python train.py --vocab_size=1070 --activation="tanh_gelu" --attn_scale=0.177 --bias="all" --init_std_qkv=0.0284 --init_std_down=0.0 --beta2=0.98 --grad_clip=1.0 --batch_tokens=131072
Each number is 500 + 40 x the weight over the matrix's rms, rounded and kept within 0 to 999. Layers, rows and columns count from 0. Numbers have three digits each.

# layer 10 MLP down (transposed), 768x192, rms 0.0713, rows 120-226, columns 128-191
485435476424490520488505482531492523531571537510452548481543475539486497515474449548525510507392457482484556498516544496472522463491512465490546503503500455556496514476483509494557495490505430
519505508524487485471464504481457513552475472500447569523538513563501482475540441530425455475561483472543500470504491501507484490514490517444499516513489441527463484528476489469489429499541455
517542461477442457558526480445506541469467461509512532518430505584538444485446516461528500432498464480507520489529529493503486503525515498502516522499499471540487452485438495558512458554594507
470520501519555469555508535546548404497492482428575556520441454555557527497465481537534544467528460450568570605503497424461507525486500485498464545514525433491438507497532469486465458445515515
502564486448494451488598530475569461410508545529601500460508557356568515478534525541465491396478511471501506453424485468446457536463540486462527512510506549574513501458386476485499498492524469
521458539442427492494488507483438490507495469535450515527549470487481527546446479451500538505510517494575484487525475483523453501529478498480509532483486526476501510467488480529564485526510484
531488474505555552534492502483488502521514437440487510531552481535445487481503469517413474532371456561513543493532438505457454507529500502567389502452568492519565452461629475483473458476516519
507518532496449440540577502437513470482403522540484387503545410580546523482566426434485518480531468488514461536486483492475466539488508520441496429492510533529412529558522509477519484538540492
548476481472483462520569512466511511456458501487493498492614439493533513429443542535455407459460501480493518423558520538415441466506525546461484492510458495482515598543513489554549473549508526
458540547434470492478480572506553421529449534527569458482511509566427449476470503484547499495401496487464475480486447531551554582475437393566541525478430501451553531439410546490494482475538498
510552489524555519501470539483462478505414509453519479425387497463515530501545553440503467489506488465540484508490532379514459528531484531539471521533499530437600520555552539437551503446497503
500428484491490508498488498561484542434511554534537519474439542418543525541529456545522427482529480504509505496473536551496508552511529475539511511448475500546526495514446496519522541517534518
495475550564510506504544519526469396499568554513460505520522489492395533587549512407483516544476465537515486478448457426524553508473471490481489423478499504503455580498531501521471454486506452
488465481398564553563463570482414484454505494539479491519466548490518475536545514464420472440568484485597477482572456483482504555527469549454532547501553474488535532433546554442496584553564548
525536477504439513450475554455462590474482497462475531566585539520551483484512460531545582410528473471464438516573516567492456477468515466484516530575451437493524430504512539492560540520455510
495515504466480435495504451443562500424546482504516493428492503557459525499544435529502521456504496507496483483534452451538505468563450501497529467487512481549541493579489489443478537541458503
452558484509516497508546460515502489464461510504552526504546502444532473460506416419476535498396496552494503482472496500486473481497531508527527502481512483492505483469478449524474480509466528
489522505571550454477554519496501538515524475544541563474494507536477545482412449448547487494504504504573544494448572441508472464557437556503532464435472488457499511466450485502508550549484530
503498481514475507476521491495506498522494539513482525454524495513523508561458527471553496506447503498477499477502498509528431474492560500509512547521487511541492466481521473546489496453521446
581501477499505515481495514546494478480492517441480462520508495470544456467523509526491529534459440560461486512516491461442498509533469471431510542477517549567538449432506473543488498533457442
432521500463524459531526553518480488541499491445527481533428528474571511464421496426553489465432510521450528563516517487501564513494498526467484508462495455562487499500557519493490510522403496
498489526447516491517524491490486507484465555503502446490525514464461512491486514516582520523501479510505472491451505459507560527504513501481468524487519574563500494442456506524497442570494485
544456482497521477558492523580535514526529453545539587521476459554479440540579456529511498477531557501447459496511537501539511477449508566542476496500513511542439506511572483527490470474524532
505486506494470507512530525512480470451559530499439509467524479513478608569443587485491441517605487483408487516489478497451475443610439561504522553518503533447523530492485506462582572457515485
515464562446457506516492481430488499590530484436454510494511477453529545482548459444596428522484456477525471450496511492433516517576432420516510458448510493491521535451457456531468509582473553
497479491544560538522497447471571441571514497485500525526516479561485512544511527536459487502559480479596492536507498525547467528562474529570483502444507468575584482462398504483517517499499502
471522530456487523569470465469544477493540485510501535514515514440584510495522413459519492501545418495543487500513512499490539570494470494425520516496460540459432512476423529512386417519490494
515469529484488469538455506585500516511456482490528468498517553458543468511520534539507502517339468508465453530480485560528527495460531532474455467446481496547479513529577508465515476495496439
369501552432488461517491489440520519495478503445505578478537470507436516506476504468539458514615530553548477458485509487470555550496431470469586475617480550541502513486462478466485485572485549
542525532533543439504474474515510511467546488529576507497491549519493454454482447495529461470435485519529432498552558432496474551471501430549561537538485499482448478520510461442498586464541539
501486534471511555529503451467498532491483524547433528484563504438480459519472506494543546510532468431554528538511493510496475579536513536592520473486484559516497470515397486481525426462559469
562545492533511481518517451515497537496484461493435496545517510501564484499523494470520494508347442505405551546479468513522562518457556510521435520541497549514469524561491496475431480416481530
517574510495508517575439433533525477425535470475467495516474542436485504446481561504469440477449505504483584556489439496551480468516529487493465506541511518518495523502325544469474513452551507
516570497561465477511517497533617552505470443488570482482535503509506495406476419460455519519540609472462481475548493536467469524443519489571463495519467561494447476485502571496500405490510476
495501456419551528471461522545482519554502439557428516558556592520456513516549485433504495478592534473500490524471540480511530510470529447499521526437441455608529477469559586510475531496525554
469527448509487546554570558459505498507481582450461473509478559485493497490479491438520564465543479500454516565462534459519493549465441441494524540551544412499436514431537528395537495505542482
557550410562527586451558490504522512506534485505486428540518522483474499455500531571494485495484513526483507467544523509545599480479437411454524495499497466484465478461584480464480565483443494
546389598501474508519536458549436497498488424531487483456530522477522428502491436431442426506476469483465501551485525552518534501493520506457431560536436453444523511491467522474467441509489491
481429526552458435405402536486531509446542412546484465577512518456473543510516397490474544502591587395507580509483514463558489501557446434604498454402483479614470494556579530531496445553542476
468546471440494566439476505488543539499517492568511512449491407496510518445513556549424541482450507589493494480501551513584604453457504528529592426501449490536426531524489498523539482528482478
499510512472543535494472512556525491466448535466565514531523532510540513568467535491467436541515509543479451491507461495504493481478559453518481552471458524506479502508448463438478476391559553
518530420457453546524484534490522605465500451457433466475503514465569546582573490458420447528540453500494475488528557521529530476403467501543551525497544433480486501467529548495481496473475509
469433555522464449472445495494487600518490537509521514469488474505513569556498510514466474525473458477460476511530524549510514476493520529628480550545506499480564413538527590484451484503449487
527538492517549501524489481493452492519473502555486477510456450494493532494527529519458552573523495450572538483485520466583436492461554464484494505530480477519478434507488576501505531496498449
497494508519499570561506508520502538575466444494574434549462557468446573510528501526477469507476497537570514456480598525561524437550480475511488483478472471461478499514554541547480506440444546
497490553545491527513471527478495525505495434445510523565482468481532474445496515499477541484438466472469498516486534467428483607521510516489507524484528505499523516447579520590552504401505546
491514491499511429417559538483485539504469498509451440511519528509429382460515509497440460566610409431448515514504568539556594525523513549483459556436414589523488506492459474502450577459559462
424479496492547495535564545501482467482521509502493475435517521403508550468476515441492543515524435512532491558489513499495548529509456478540492454530378431489494518542540519449583501499540554
466484502501544555482457540535492497516578503518448467494459505610577484491440530515514495483447525506467504584512442492510507519527510463449468473548487497522457513528561482468436531460497566
515461553521549437484495580513491508547499527467504507506500485522473499464457496547458534505518524430428460580478505498489500510568467481566463497501530470521505502479518530489506446490529488
478444513507491527503484504489549473469492489475527556547484533491491515471563504473511484499564487553530498524485531499553471515543489448525510506522481441533565500474478527490533474459496515
525514471541492562468463492503492457494493465481511516500483482414537509562493528511495506471499553461513523505479513549524493438496475482503461437508536561538515510501390496559564420498485460
483541504570481501501493512510518522494528482472531489506521498505506547363513524481485488532328528465481513512460502498505481481442514481514466472477510474520505554505466504499520513513504469
505519521488470552511490479502526552485519514440454542510467444526534512507459443573474499474500437512466570456511462498561535495526566480473510507470488458581489474496470517488545497495526471
493515493501458479467469506538489546413513528510562507595485498454529510478459465516509454551480519519450434523514550462465566537465562534506474498516430507556451548523558514451528571484550536
524535466496487512490422444509536466491537518424546469519543545553534490492496487557492447488514537427535491399522489503446534415481459468521503415463525530470521441398406473565486502520509489
555515473521507529471502502511498533455488494506543518503476567557525578478526426461545500508496597493462540527483403539470434511541506458539513557515595490483591468517550515456571478524542547
475575575506455495529545436500512496490420506496577444446401520505459532537519474459429523496596494469538481477501552491397466470492534529482535504522459592491513504480416527473507432409486466
502543486486515543529518515445456544477579450475483447526568487589466497514453535499565449526509558481497509479497440446537521447516515512491554444502480578470479460439452475480488595462536482
511475558422571491508531508512568479550493469531420482484453529505464491537514514495509444555535442511461480466354582487440425470500431550518479492532474452525511552535406455491539486566539550
510447508495445451510478535524447550423455478579507512577528558501538460566549493486469491562521486498570476511454500486510448446569490553489509487511434502496491476531556498618549480484516496
455407566470487480485493483457526406544554480491516482506527519442453489588548523451489465498587487423486512535513513524528518499549501458443485515536439577491468442470480576523460464535480503
495545479541479531509480535470528477464471481529526502462449476518540474487468500476510534509399482482425497530509487555483570530448446520501466481476543547516499495542440460514466598460484527
456490539501489512427516461513496553501538575487534549534465525441450447481523512500442520506473452522370449507499431536437541481570461490584488560468512505592486530490528551495471463491494537
497495546472507551505491539473457544467466451475526515528514412492522477405482521452461422463498530547495534534501520487495501513520514502525446503431507451476511551503541434461505531483463534
535557491480435510491520468509496508537536388477521549561463473419432526452522444566561487466492438537488505489546429528477353504570532467465508493511484539499485538409422450530466418487588467
495524454450565476484506474553490482560539443484508515525483469498441498468518456627510487488503517485552553476512508473509427493491540524519501531543516458513469490476534512500526526560452470
460504477557545496568481514500457471496517492511484520521442496575498428487464477423511438520567520441467511509476416480485504497487471462447527523426511557479543480512492537542505471458463489
488480480499472506472565492523515556450453447556510558483500457450441445482567480494536468484548572504452523517404513491542556490480478468527572500451499516552467479509466427464508555460541493
442450471473483444411566514516558395482473485538447505451539518487517507476436595494598520512440544445456464520469523557492497539482539524519544483489387554594509518552577527476484490579498506
495537532503464555498548531360460500475452488514537509466469521443514577548513467495474539511478461567485472502527503591478529540532523508584571417530492464510510505516387487482509441460522546
444498500504494521536544509493479448499466529568492420610513522500568496499429550547505465511531517501566529518518522497479514526465437506548505445592477452470506468467518502415517439476444462
487599506565463463526523510468485460508525500467560482518476548516451534435517520513504521494422513483533450491453501458505494509445440484510514528501574491473540506520537491538488564497528517
437503497498533504434570447470509530515489508523518549486527539474492575521479482504473517499533481499571491467547434472494484513553483510449473505515491503493512466460470494479504512442478570
559503493490503545491604565505508513541499548547505511529535516425407561517538593488517477469513491504594457459427572512507570486546436474473421508464493490506397574481493481500439508563553550
491460510484525518449504477534547463516541467537530519552467508534480491544527460484499514462400470512545526472471506507511451472485480481490534524499504442504529519473459457513559483514494501
495461505503533426525493520492488526431453586553504484530508451459523515406497481419510504535514452512453486533524529526440469487509554501484443512503471559557506440431497578403469494491520523
480526546544547507481498535434507530516571477476451512476523530506497514550530457476529476474495570419519540495499513445491496490465460469608513511501463527494485524511508494442507555442480457
587509513485477472561522589454512467484493501557500531423435549481487479517473506426472502518493538519478492513532479553449479455495465502528479475512525560520431510481495482530433549525470453
535520503560464522481457444555489522469466505540497540451472428478541513466455538433489537543417503551435462465510485529492496465511470488444479455489495542476489510561509418444496503544489532
541468513461511548556442475551466546541444556545442486488472489493463508526499530491539560537501534534488512519522461597520553517477520497470547509456474471510541518511498477519545508522561537
567466477436465531523582435473492512520525481515557485501482474529592508502473488489441524512438453524534461573507553507504401496508510439551483579464527573536561474422435507496467463483512548
520447511519515419484503519530504487487541468420487461511458508553511470495541466460456496557456528459501563565488509477458513480454447573448548469469504560488511472532436573490459556503501462
489591539464485440492460425566479535482531454501469494449547449487479482519484500535494509545569520487456502455494474473462484479563470557554550501554508545496560459535515507494540397490520536
469461592506501444511508510444485512492566462464394591510578515475523537498494479456513523479561490522469480450464462522537515472483508516464493487515489500545520494428499528536378475563533460
514424482474534579447449511466508459573483551497532454548459508476443462502490471520544506494414517437538500498537511540528501492518472517501467512565539478540494460475476538500496501490495479
454468521494489610428481501574515498490483513459530543513513561488519501450511516500492527495484531527448476518588482520480489568518512452464497540514526533511487475540526502502471509534524523
443492446495493575523518498485548530508442504460522485483521443453419468517528497460466476498565515441509435496426485451425549550557523495566547473432505460448498546487410479488550457520525579
520499434521391549517451455470583486506500528498537545447449506450500477570412451477522583478554483510499433554540473515431556495423499547445436544537530512495496530510450511480522504481548489
513509481492483521514545591449453455478443487502490522507514521503499499519494410481472540480441526455459472538454501439458435589482541529515499528513553532517485501497558533477561527528523535
561527383542551504480484487557445539473535469458484533503511525487499511461512533498467472624528416530438560458530447468506475493578415522471513404452490525525436470438427531528596524528520422
477546546445434453406524497557486480490453563509475512505548561540457508514569459533541509467485447475512450511429603440494470557431558476442559464436475530507524411385543497557546575466368486
518511606571545497454548530565458474474514554538449475509500505506545498467495534586478459469465507518487552461476576413500495513466506484513582418514498450447598500532585517518518462501554499
488447550498481503585497560432436454494406461445531551489555522491490549505489483547486499458549585542525449453589506533412452541547527480519488549505498457507512521539440527517505459521514547
488403475478555522466455498518424481484521499555421536494488431489582515482492492522471451537520440423524538484459530462519491508370532488491507475515491470539527493505653508506537522516511417
553506516553560474493514555490505496483454547477464493468476492447487487449481475493477546508509512503527498557511498462521483476431501499528435502523532563546480461490528544452463506535546516
492499408506388520490520588512420553450522612510530534513487543553491474507476477441460453469522419541497536508487457580435605436534487508526462563557532579551560543470474461426451511495436445
537514496424547514539543406472579536488544470458577476515522466537545540552394457491514465436477441470506379588555473521425460493536495522490480517462518507483510448528525506567571506511397441
453504504527467476499478507499555492477469550403464499469472491543512452495534524458498512469336486551497496546467514455532520457477491431492525464530523483496468547494470502537492470501495480
524550452503494513467455407471562522496473497565497483513498499499554527448523480476535488500517529529473547497456493497495548459551496492491469502485459468538540427510471530474512502436554433
525552484444479407516539510462513493506556484529509471508526459414458518510483543504423451516579445544474507536525506558468400508500511488433541495517509444526487468467388503509486511401547499
466500523509539543565572512515554490491535425477551430536453452527442475477517441500449513473529472525554533463465583386488457514454507451529573476568548476482490536453481476407555508524535505
500475443472505512544527522514530534444476512500565463493539506545484479444445455484472483509468586520553462393466456494478558534451454551503465498565491570478538502540491449542534540496453488
438488557524553512480511478455437445468506497489471475420502471336471432478495531503506550507530437510545541522504508472457488533531486541508542480585500481523527467489362521472438546603497549
459549502528477482516465490462541521461524492556435517477468398501470553508489458522506512498522538558540498509484554445445529557539454608443516447556539474490538450460369541452472513487474475
476489516521577488483452506495559502428528528450585512465515501530491485467452480559560589504477445442514573477457465530505445466520459520462513510480565458506531443466421523531494454474439581
536525464438535492495535475502561483486547543440538513491470524452531454535459515522480532513472483516486534470514521540565476470505479482529470448495574525496529453474507528442442541489464516
# layer 10 MLP up, 768x192, rms 0.067, rows 121-227, columns 128-191
514532488493519470480421437477587529497465489495534485527475521536486487444462517560493500467473532506504586578495501581477443466506521456510513544438454548480491506470466505513521556467547515
477516501510535541502517466488498516610516547548482536540561488489554521565486539562472509518483446539498487529489542497462446523436523514530456539484457422522487563473486496494487475512481497
489538467515458479500531479477433487537570456591502449448547505529408444517575531508494455538511489577448511393514515569538506535488478522524505535527568555504485518480482517455497501535530494
488515551512570526487525517454496471513547521487524527542487603515503478532471505477545549478608347554538481551479534448515537517569438519525510505507468471442487501466508462488515506415476449
509562448496516505442495536482523432488558504480540507499411472489443498482504419536495514501519512566442501542493511510439530586470497538528471562498522438542521502541497490521514534476497493
468518458506468468490470457519565505498553490536524518558551519458536522558571513509473435505503490506524478398477555532534456509383538450524488509538489495524505474508494514527452519482516407
489533515444488474499506484483585391502588574530426546487476531529474400490515495501532486465538482505494515497463548468553497538554584539496447548482482544457463442582484548547471491553564498
460576507429440491537496428543527407490544460559466514603500520449514556521479529504479573524520504575493472466553501489536530545545484463480524583461578463467559474417465473525518539492479466
508505468487438494561508486480530572490552547531400562547469546504481549480495520487516426468470543571581518559461552536472534422533540447547524528528471462562510468508477427538504531424547479
517494499468539500455508538525513478541500507561498525475497494509495499536463442555504517467485449468487532451492424539486515566477481473579550530539541532522450468515465476503430516531548486
498502537520515455511478428512561447560484509537466516562585469529496449503472445531470510510498494498450426513522470493590513474444533528567470479512505488508451615483495550511455462558477447
494479517466549526486533441483510474593497552498523506594522498460538473429487519578566483397521428466533448527562561554484488534507441513491469538493551454434509522460501539489519555486504507
531506491569499486485483493472560456465544564483471460498498445464492460520509468553480505397534492469468527430530541547522466487514500580468529485598488589479418507459466533504459543471558471
460520529470551496503526419447507435472513520449498546454519545494436497493534525458425488505572491491536462496470493382519445493478457516522504534512485543421533491545496456454479514503610493
506512539509477472506477476558466533569503485463563453530512511471513497522571549521540447532518455555505574523565554503466485522470480504451511424511482511488492554432519495491503509469469509
546538497474456484529475488531520533520502484486485496459465533494410488493493497561542525512513533529485485505501524492512518476502414566489420497540524426421472520504477497526518501530468474
501508550497485401547508489460537496485540496497531448512457524451562545486520486507467488425478469479482522461534583551457477549457557496513492598555460391449507564452502492485451509511527557
485502538488497485587470476536487495448495527539437505523481492419493481540556459488479497515471510566491515508521504436495542479493489574537524486552503524519495519472510533469544517444503480
494499472464490506516467533488438566486525498542462597450552475483520539509486516475544482550527498437566506520482575521510502545505532546460413494450468447500512502485486514537554581491564490
590524498504470461541496460540562524448538459471415419481561463532477482504490524537504471455553531587504405483484495560481411445464548488520481565492437530464493529458502501499435492488492460
538520513545461510549481494478511483532506527514448600534521534481486443570496480514516486512546509562530481454515477491465476539548508531550506564541466525471481483533466517572491508535527395
531560409509455495579521474475545479501624538500463518459422495544487516479421561556506550469493430487570488440518491503510525561502476519429495527515475437507463427501491512520502556465504495
542496522377503474451623509516412475555501487474514511482499547557545501490500440444534527513547487482528529459462509512483474517493526553460447521470462492526392461438466490527453469490523474
511562482459461431535471488536571455531539468554523482468448438456450491560493503531490545528534504519588494426552461547477463548400540441530532512512492481506464524493450484501554489521536513
518502476475515503476497495489492603576540566483485568496539471543490422582502485581512477525499486499466517506522509500511450455521475485540531586498537425544450476535444473552499561502548478
465568473567538492457493464519445489549544528525499482499492478489461539518602529520518531448526500555514524502481569539526473374455455471489565530554509489504537476505499474476486561500524537
490581526541545479444488490457494517498504483500525490486535488456473454502500492543491555463487489461498495529486525471502493458542461489448488546534508496431508526518484448522507491475468465
497468479535557492514486500496454568513517512571493472518485578449509500528450547531515479446516531526476450499474477421503452545520448482523490539472504425442497530539479492456501509471492517
497505482552479496428587531512625548593485565578515449523506433495480441497505488491515561489507529474496544536542525455435490493475539588503524493476492467524437565456440487595504557455465514
543485553559601507436510464505498476510510569512572443571451505486491539447532535482538523466572533528505465522438559446490475456460519503518439419513538510452515482534479568514501567509504484
552474442473564508464411463490495537482502556502531499598503453501458524519576484419522564432503457490579546487491520486456494513435487496454495476537562479470489505497461480560515512544483474
432470469507462496512527492510449420484468502512539538496500561547479548561468591503519523502492465542552495451532518466529527559442400472468446499553459508503471442508459450470483560448505481
547494474495508477533436537477509495489487595492523384505515532477461484558482535513416552483636474525477472532478545444556498515508495485487441430487513527498516520540479482437505526396453482
538521520440496462520501553454475441522494505501437500508519521478495525468517558540443496469564453506515492486502558430516503555472542527501476478530446565463440527467524507508513571479588456
533499490558489507497489570466417499472449518475478490494449535551516435491567506571449407533541498503477484527499596467464517448502530518564509412420489502475447540548487432523418511431502493
524501522477424490534471541481437474581512482607571525492478454482532479532428501511446461464524546591534536452467480501445403487533587537505446523537447455504471439548466501550443435473521493
512516525506510437466532478506467543460534577557467476531484497473535504556529482522545522485477487511435506514562551534468480533522533533491495497516446494506525521509475526546453502496500489
495580357524565427444452542532516494552540540428491435451530531491489487606538546581455511513524481485562457499572468529534439496526435501456474484474459456531546478505444482547452554485479476
545537502521540481523447444473513551532449500548471526507567528486461539500488475545523481549562505441538579447466461457543505533511533581492463453436470513455560501418432558459424538486464515
509499347530450430519560535509549504501451479528517495522481449502485500478556468528508506558501510477593519448512543490515489523511475504441564566467498467484493470461477502442499589496481471
500519514529543425500503508525450410526547497495487476475555495541529483431450541621498607504573520481478444513454440493479446557562527426440481493509482495503500606450485474509488496486499501
503476532513490506493523488493573462509460513422498441498513477478555468465564565514462509465522488477517572506462546469506535504542488461495493519534474459420488530461496518514545548496483511
457502563462489463488506479523506452487577498514425475462516526518487407493514532509463509395556541505479536558525517484490529485498462445622454461503454475478403536542500479525495432519524466
540466456507470383482539552490506458421503565519461542509558494509528440512577562472512542533557476504433489462486540400499518478479517563505563479510450498539485509516430455502585524568503470
503482538524478404519493527525424473537528513466502475622493544510529481503522464511479511529517500554460467431485509474570548531491558459497438560495504513449470522520457517483521493434530472
449500470508523460537504485500496505479591522455568455507525554537533562517511533492509488504525506484482500516539498535496532464499449524532455532535391486511501482515499433521457549451544450
518572442467518464548457513501469491513534546524431469418484472479495463422547448524480547466477534505592510523442473431487487520489497494468499511496527493495503479492495517551508493529521488
504514442457529488555495524452506476609485465474477572476478464526472480403500533505451530485482528509503517549569581472491473446465521418477478505549508458491533549504495494564485466497521459
511494476529446457520518515560527501431521447559465470478512468477522514520471488534516537542514479508474456466505525497533488538512531537487458491515465512458449510566462452464468528486521563
547503502516482506517452494509412511523494504546434511475531460510551435444479499453463477567507512521468491543572477486487491545450494481485505496484417541506458511520490470518494525393541484
527494435496500440459552521517490530461557484533541480473482564496474494437499476569498534509477521486536445457509517510577524524433496529467587510536490473479539537549490534550493499399491500
454500482458577488486521546459495478472471551500479534557459489505464509403443468560536563515498417563472468582548527518533521523571461494444462506538525483495491433475478449509406516518528532
432502485554455460454525487460489483532518523495511436480498460496523562506555453460474465466541471453540447489481501489477457550410439531560507515506456543480524527541457411541479498483462566
456654494517502511481560469523547516549521452527446489475498488480472537540543510474534536433539525489533477426467478522513453505437472491530519476493511512492483472501469439486516479523495452
475538540497487464534487523399505475562438488469491504486516488480531537408527450466498481534508531503517502458473502466511452579499539454563411491466467571541507518520454444545513489524511499
543564486495539429549486405464562553450474612528517459535503525439432484454582444526546526468587442501469482470495480440476541527519462560493568499478482407522420570474524396517504542445509505
413578478456496520509469510515483391466510482545487523520448499434527499534492527498458560468543502500565428423427460448497495533446522497547544508516450409517496500439486512562554536454523503
445546502567512508471412440541488500480419454450588491458475570468552492514490569534448580528496529500533599507553532447479527591450529484493423491490510481490483499482476437481539488492463448
542459432588530443581466381575514561448530487465473459443569497521526537481461441493453481492488535551505462471539496516520508543538568457515434558499530524496482448478469460511453557503522472
474468503534523461422452484501452463528493582566405553584563509520423518525482456471506501508515481535498590470521559546527487552605472426506508460500535516537448409533447507516470526483537465
454567441531526482489501472561497519523495559506434488518540478493515535441559544518483565493529528560560523506469497505520456428501547501491488520479545400481531539554439470476503542451555498
560528502485538511500512503479509491529503590524436484539510513519497551515500467567496504512435473522538527475503524464494479492539519453531481486488536497474504510504488407531449512536560487
562508442489495513513539482530461495529478413555385527439525468493476442467485453495619522460489521525511566493515554494603467489504497517552511540516497514451494443517436465551485507428549481
513531465511451479486494495482527513487534525527453457541561517440519477579533502503494574456582512504535508528496488528463482513498584510567501442494492471491489446500469456492481494541434428
509487447545601501474473479526532522526461570482467491453464540585548509506476489508538567510518510468525526533533615530500527517472534540469440503531459454556503505518448473539527537481461507
491465553555478454406498565461534515515505502542442447421554543460468471530504462551533526511548452528481466539458517472523510490541484503498482454477475528499498526410479388574528537431528473
478515507540533510491521489442490489507545586470495500546499529544486505485537448498540510429513519553527466447492505501451499466501476555506407468571512527500485503525452439611540519528507496
508504468459559501459413497577491531522544513524458511585516582467510513483479578496484481557507424497472525504520511489536444505502462549529453522605506448485526470504462481521560483511448546
511529485517585482455536481509559435560501542475437431494531490423439499457425517547471558514492498560478489546491484518501491556542518509471519526499494471479497414474442477504544527483458499
450510460444557475539440495449527552507510489460463479534473567599433426539554545585510476525556479503427480437596525403544507507515492445533444566528470443476500594446509495518496531552422462
495556457481447493568468501533424477512529455533519524470480537451442450563494486533453543443460439519497491458572534452530510582539426453480549463464500441510545578461475541505552481463513518
460541550491508499521477505516499462472512484502486457512412492542416480511509489598484457493488541505503479533526498510471530491489497499505508543545537424479468546469477513484506479463572520
554500489480521503547451528449477489461526522533460523510473505455575434470461505525464486511540515510462499534432505511506473424578503565508518539452519521502486502507481476536507544451568457
519520452515435486511526460555464443559500490525442477490516497441426431543470528503533509481506519511502485484487495523536495433485442530517474454482451513493482514447485387529509481438440420
503477455506445482542530481443546528508490560470498575524546498469511489536450455485519453552508427559499494470555467493546502539526485489496440500534488516512436476519466473515481516494503473
446508522482512452539461540459524485493502506505449462528561534494521468495474544478410473525556511545457503425525425493565495485507519447493436527560475474540493564516515457533473562489479550
509547442493520474563463446469541522491543485510532433430517513526496577442502583488431538471555463471532558484501460486455506505521460481460464480513473494533475507567502489610513546468465484
449512431560467494493536430508492474480503488499520482470557477501505485542458542541503494554546481476491464491480510538505493549424500491480426503466516455413571503459493489468475537454504472
473462511499577487498527468465508507494530566432541448497454536502465530466458478494556537440511472476493455482516582486443440476515526547474456529482507495407556630431461478513434544484484539
520523557470507495505539489497474412451528458485534475493474541464589516511512521519488451453455528518576430489536517461547489496517499507488406501491500516490532482440470487515400497463479493
496524473539473486448483410490531480478508547516478510470484442504493512419518512530517496527553505486516422449503597542459477544440549550510537498517497473440458577472501543583480489457504527
438545476514571496564559504442451520512496508579503489508543532484505489470483440587514499435472464539507542497480509471611475464549509466504467564442538512419584478464497502525466546510490448
507499522569518513493508538448525472543560502498428542530516553484473520439520514465450508466447492475569568481473523545587451498499496425509460608447494441456508562398486486444463537490556519
516557476504502493490479479551505460490438504562515467475423499511534492518503545454545472542467499501516507484517593534514546509495503544556544513559489495484382420543476542512548494465604507
498502449486490537429476469446486434519533550514471530587514541465517558435515489468565543521446445449548494496509562439458489510463435526547590509493470490458430579577495477473471549415492483
484545492513465465535443455450531479597504551425500576527461489526472467566456465495490446522521466441566478487490521468552514508520554578485540437562494465506488488527493478450506536442535553
540543498487530423469477514558459527503527452603454507475444468478501547439536475519450463474509484495479572524528471505462489454403472479597481562563464509499484492509489448486485519462574494
456477463470520540509549543573517487512512464592513527570447444506545509537526505492556515521567442500471462492443512503522473499523571551536491539506426424539525503483461511507486507539471483
481525529541526512509475591560461456490500498518549451492556475543546457479585535582467524501471451611495459549571472467478496534476517431516453541476492395457558552497480498556442462461587425
532514523512521505483462527481578512527490585501565489527502514535513523539505518560526483472563495487602518421517510497561481584519467553540561434438457483509535485480450415461455545492528514
510551551417496443490497453465548510551478557457497557589458479446422515517497569496495464466510496514534575482502476517547404460527499422479478510557484474469489544548477507534476466457527530
478511493511502489523525526517506413542530516519466411507421474490585411477458526477549494459571460570541537520449548449456518483454511511537500479485381539444445525406498493446504537469529491
510503509538499517531474552458549502497546483460548455481542518487495413556594563503503466483485397540482512550499521489508506482494516502532583499527507487516487503436515504520496517505488536
511537499496497516494540506396519437520512468504582443520495453455386490571564500469498494424494449514470485507548498528548514508538498491488491539508523491497478507534475532496504531489497452
457488471508540445504487465514487492520598499473539490500426427547537448496512525443530481488495527449572517481525533514496485490507465505537461468530463483413545487476490521538501462441571499
631526491468545494408510401486466579542532530489449509460561512517405514574531490497472471480492518502547548492593466442550421477503421538528515411454440474505497490534493527522435542507529417
495541494515544457461468539474432504495509496532437536554594556488594465465490547525544491493532511520491544458530596455495472474448579495515474571616499465538530500562496476487526519418511428
524530509524564389496466503506468443498503481560470518522554496475502492418499541568447450525473492475503540490471506521613478600537461537482437498474555513468545433498494489475483573505492459
512494482525496440519535540495501533507543506460479488458530507455410477495530516522539516471492410518519499403512487496539487525534533499447521500493479541539516560469482543527404511548529517
542539500510522453515514586512494513487506441480420522576556573551422471481577496513458529492493514486486551464544488490479435422478493505517455539539468462472477515504481474469523527548472409
535493431491481467515487514449453504568535607546511589467488504496518431545549596505510494380474473444480473482560508496494491455514488507551488505442486478465502461478474498574473494512559509
573541510525549442408467402499546494513511512527433482544508497476513453540470470483485537510475518439515523512466529450487459478525570494458481497464525497508425422507482503499461488526573509
411520523566505532498487498548464479445553540500377415558463497515415489537541474585522526479540504501516460480510584569612497444514572473490525480524481444532523483535476482610533492478471513
554497506545442489441526504452499464520527491536495476540488443449527540538504495446477534538583506454506541462502496514487453438489546547550530555495424472450449502409445507498480518524468523
490468513564456440473488539533482496525509492453502502482484481537546466511459463466451465550528517447558434518493541455513473563489585422551502474513482559552471508479490498534461494488504524
449537538580490452454565554522468452518477458525504531514536496478536450458456493490525524514484465448517493472476502506504480425528514465494501526482488455481533585477470533545543507495544517
515534470526428505530467527463481501617552542505482476552411539453433446539488505502527499512519445486489548542504468523568484504460441482443504462405504501504499503448492497470490526465435466